{
  "num_hidden_layers": 13,
  "num_attention_heads": 2,
  "head_dim": 64,
  "norm": "layernorm",
  "tie_word_embeddings": false,
  "parallel_block": false,
  "init_std_qkv": 0.0269,
  "init_std_down": 0.00527,
  "beta1": 0.95,
  "beta2": 0.95,
  "warmup_steps": 31,
  "decay_shape": "linear",
  "max_steps": 3794,
  "dataset": "wikipedia_en"
}
Each number is 128 + 32 x the weight over its row's rms, rounded and kept within 0 to 255. Layers, rows and columns count from 0. Numbers have three digits each. The size before them is the row's rms in percent of the matrix's.

# up: layer 4 MLP up, 512x128, rms 0.208, rows 486-511, columns 0-63
# down: layer 4 MLP down (transposed), 512x128, rms 0.216, rows 486-511, columns 0-63
up486 095:124113139116165149124158173086158116175107135120197154184087093119098091108122129144163113137109103181126099125156166119120047111142142104192115120096122186121131154093118161120097074107129150
down486 091:142115142104152095169174084122072174123120141108112105112105148124115166136140098125156127162208107108095186117064081047100187070083150124081156192165079164060102139083116158135110084084166090
up487 095:152110131141142088169120142129116130068115134081153079112137141122147141115109174118108115057084110133103135124096154124150091084155173131110134173166150128179109092117156173127139196119133073
down487 095:158062151116117112101117133095052096133071070101114121161113143109097139126150097125079139107103085131136174120113151117122066050129111087146194137175135072171118149154094115127159150067162138
up488 105:154118115114127086127137097159092108120140139108109077146123086136118131164144151090065135173091129139163122124152172121134110133131138194109065138138137068114112068157171096076117083178127116
down488 111:182140159114118056153140085132040070155120125108120089093080118099093127122134116108108143193104121106181140129048127117164136079110094124131123170152134084167118117139159149124094159175160126
up489 097:144181158121109100131135091109119110061147097108108134152165138129147156149118135091096159145182137165101162135109158156099087155159136096109091094123088174171118124088183102122105153136100095
down489 108:225146173139080128088164112119039136117086148087098157084114087122134153113143156160151139099152129129153081094140174131149082119073107109184123143084095149113163167162102128118083092137119141
up490 101:113110127134098112139113147151172111136147125095153118092124117124133130168179066173106125088102146132129079110177098112135109130185132205192115087191152127148088091126209168130170133144085176
down490 102:108114114139115138130109131211152168162190185202154106126143186129105112101129076132107117141112139059088203133113111137117149117136135119087195135150118074112096189071102096161111131171119120
up491 103:068164106135133078212141091113180122111087132130123106117118144133111141170129148134117162111100099214149143075224135137121114156170099096195103134187084092161132146092137161147078132092086112
down491 107:118173077115141103122148120136152130123123039213127119145126147098115168142165114127130152101168174135103097150155125169148130114140113157139106139145111132158150184129136134126088071165042158
up492 101:074107119163131129174154126158130134121142122130143111099151111083065177109129150127110175126171133160098124146134090148127125164169080156125110169128116212129125217138178123164116076077186149
down492 086:112183134105151087171094151113122144138095144092117125033139140120115144089106079123122179086154132136158114173174103102157149188149148157160157117132133176137118107103132078116123114173124168
up493 101:103100143133127195144093127135125171116090111088136116073081113117116146092161114158118127091112114097143154121120125205117139110118120122113127139140130093068092136125148149157047142143118093
down493 102:118147139126156128088188145144083124158134189095064122179118145194170062098107149146177126171103150126170087111101186101155154163107132114144148092175161160142149127128047130146100121115139177
up494 108:139103120135127085123064132136117095072147137083119097130085185104148153154106210122121160141117122099151112106134129174127120088084083183122130117185089151120090137183131147128138083075166178
down494 119:139164109117087111119121089163067179175179129136112103128161122090104091126132153113118171113126116136143150159116048129101125150133162193116176106051116083174150121107100146098114206195102133
up495 104:072131144152132144141110141153102113099129101139108118098107165082183109183123112141169124151137181147124115138093189180153157071145048112096134054132134245122117223140138123164142135115142147
down495 087:146103111091119115162118084097065138142124154103118140062206123133073197113152166080082135133198119137123097124145128086134122115098125097096157182145082082156132146129115136140126123143152102
up496 102:157075106118123103154181115090120166115148148098140154198132087156097140080153134127112133159108128091043092085060130201109146187149159109112118129077142090126142142134145155128137118142094133
down496 099:116123120082078143146118178106150111137128105065139144149199132146101123202124161153155161055157154151145104154155108047131111077174134142143100087148121098171089123160134129094141062125118100
up497 099:097140149136133081193172141174121154124122134121146099147171089177105168156148152114100180116102120132087166164116108138141142182186131115104126030103094131145110088159140176103101097150139120
down497 108:104126109089085133207100148197059144138125104072108097191127109199116114100102167166104125152156142113125128133081151100129117077163176113092140087201190148059139119138134163131119093131210112
up498 100:136158136089108095219154138189131083097123133103108120119074080140091091077096188117123130142128098169145076147161055132078120133102141106165131136121093125107122109177124167109081119121195170
down498 092:120119110123112120128177076106062123147179108129111165092159112139222119123073153181166190205122149182127152130091117119039113171127092137100139166121148093119127112107162080112111115109068080
up499 096:120067142104122122100124134138108175085081147114151110121145099152133123107119137153073097141153163169125099113119140118068169111159126088122069086117111150144139077156126073109146055135174026
down499 089:155123094153095125150126159146152098110117168143075097140113120069117139176162098129126152126120107140093113141178208166125092168091107142136144154170153147109096151120150164126141185065113152
up500 092:094112187121084159178080107143121104079114130150132139119100194145137139168030126155095142159140128133160135127091096117139130118111103173119074104137115111124102141123143137146104172093126118
down500 082:155168136191159135093192176099209145169190087130085170160099104154161130078137116111163113133142111122149109119132167138086034117085155172086142097079124171102152124100113095177153096112161156
up501 089:143125129154110162097104153127189136181142202064143134141143144136106155138111072153140167139089090189126110123129157092106070133163117124157118134141170121133143145096109152135106073129107170
down501 092:138072087089159111150126145050079175149119073101137115124118133145109094173098084194109090158160100164152152150103175163137154124110171068077114117184122110114119143115099080190147156120099038
up502 092:157155152152131161105148146149088138097103149111175099117129097080098172088171136088133143131158130079094154068150116129134143078129125109124138124069061154086138152074111192105159102127102131
down502 096:119131135127113116122099154159120142070149114137116071133093131154171130139100104187104081129111177070122151144102118147172142126093151129147149114255146077071091122124134120205165085070096126
up503 102:146106133114112113175183114149122127122089145100174152106178108132138157154202118113150130140117098118146125156043094164052158171126157102087114145132163153169104136161095086090115095124110125
down503 107:128162066121112162152102132103146177109115158166116105065145200181130127107122199132136087154176093074119152124136162119095130095133112130152099149085096110143126168127116210127125131135126096
up504 086:117114111130136100127095113103155140131117116153104078133129163165132123153111104078084136107174120109083138114142141124115121131159196105103095134194120137136157113091078138135076188082160143
down504 087:146109130131128109157174129147255064145123112105155125118113121163159143149153132140139108124113148096167134160131126123113119137125138156103141148149098162078119074118126104099156141137149098
up505 085:135104135106177143097140060110135145108148139135092113108113071134160075093088129110166098161133179129081131163123185069087100162115176097181105177126161145199170067102107161114063132097103133
down505 082:165115057154166167145104141094108118060108160130159118151080150135057213191121186195166106125108122165127082108125058171176136111096115185108166139155129113087049188136159110110119109081127128
up506 093:072099118157164184148174113167073154180125106107159150090150155093093191120173150083201096061128169195051080098050126145117150111126125160196115159085157144099140198164136123110083096116205123
down506 096:123214153093120124135123115113097139115087161142125150096148195109096157140117147170123116161173126139125134137099103081079070187152074153166198129049049132132150044095184110062158088167110132
up507 102:150109091140152159154085073158140131119219109133081179150133121121069169170127129048071159096114151127112103146108123147099111132176159152175127118158128119098125150095135115118059083162116123
down507 105:185198099112079124165154126114146087125078145191112090156101168165134136124093087154120094171158168137120149075129161161148138131116122099112100132148118165169144145141093142146138134138114144
up508 101:117112145116084126137148124157068126133158163099107065094074117148075144144130114130100132119138135094111091110124134143071198104141164184196173114215105165113099081131114169110149104137096115
down508 097:152162148161176112149088076158101121140125147098099115123070098156126168196107154082120084189166134109124203171146148129091152134187184134100152073154154136070115120072094154128113097142120138
up509 085:135121150156082160125153136105105165138107110138124112124131139116156138033181113208087113098112118102108132146181185130150086099118141123175097085156112126092160111173155113109185104102152142
down509 088:081131124144187124149100105136167097156111155151143152092216128162108169189158157103183123160118126151126101114114166137111102110122128106100134168039103137133100111115081144153083104157121111
up510 105:121127114158103102149132165090116176133146107095181126153138117113077126073093094188152129133099101137120192149203165102164096120133171140127105146160150126095147131118126115110112113137171204
down510 097:140093096139073146157102143112163096160087147143076168136109130170134141143155068122115164109166080195134101109147135155083129128080102148145134168105132142181141146163115155131146134138074079
up511 103:169136081146092171136098149118174111190118131106099181168129142132200112129127113156105180166133107151133132085135212110143125138088128122175120107098122120161147163094165129170131151084179146
down511 102:117105091132160153164117137106161119147115116165104142110132117118166061104087103192111077158131169163091144182203131111094130127122064126147194115171137164038113129143108138150140134104098144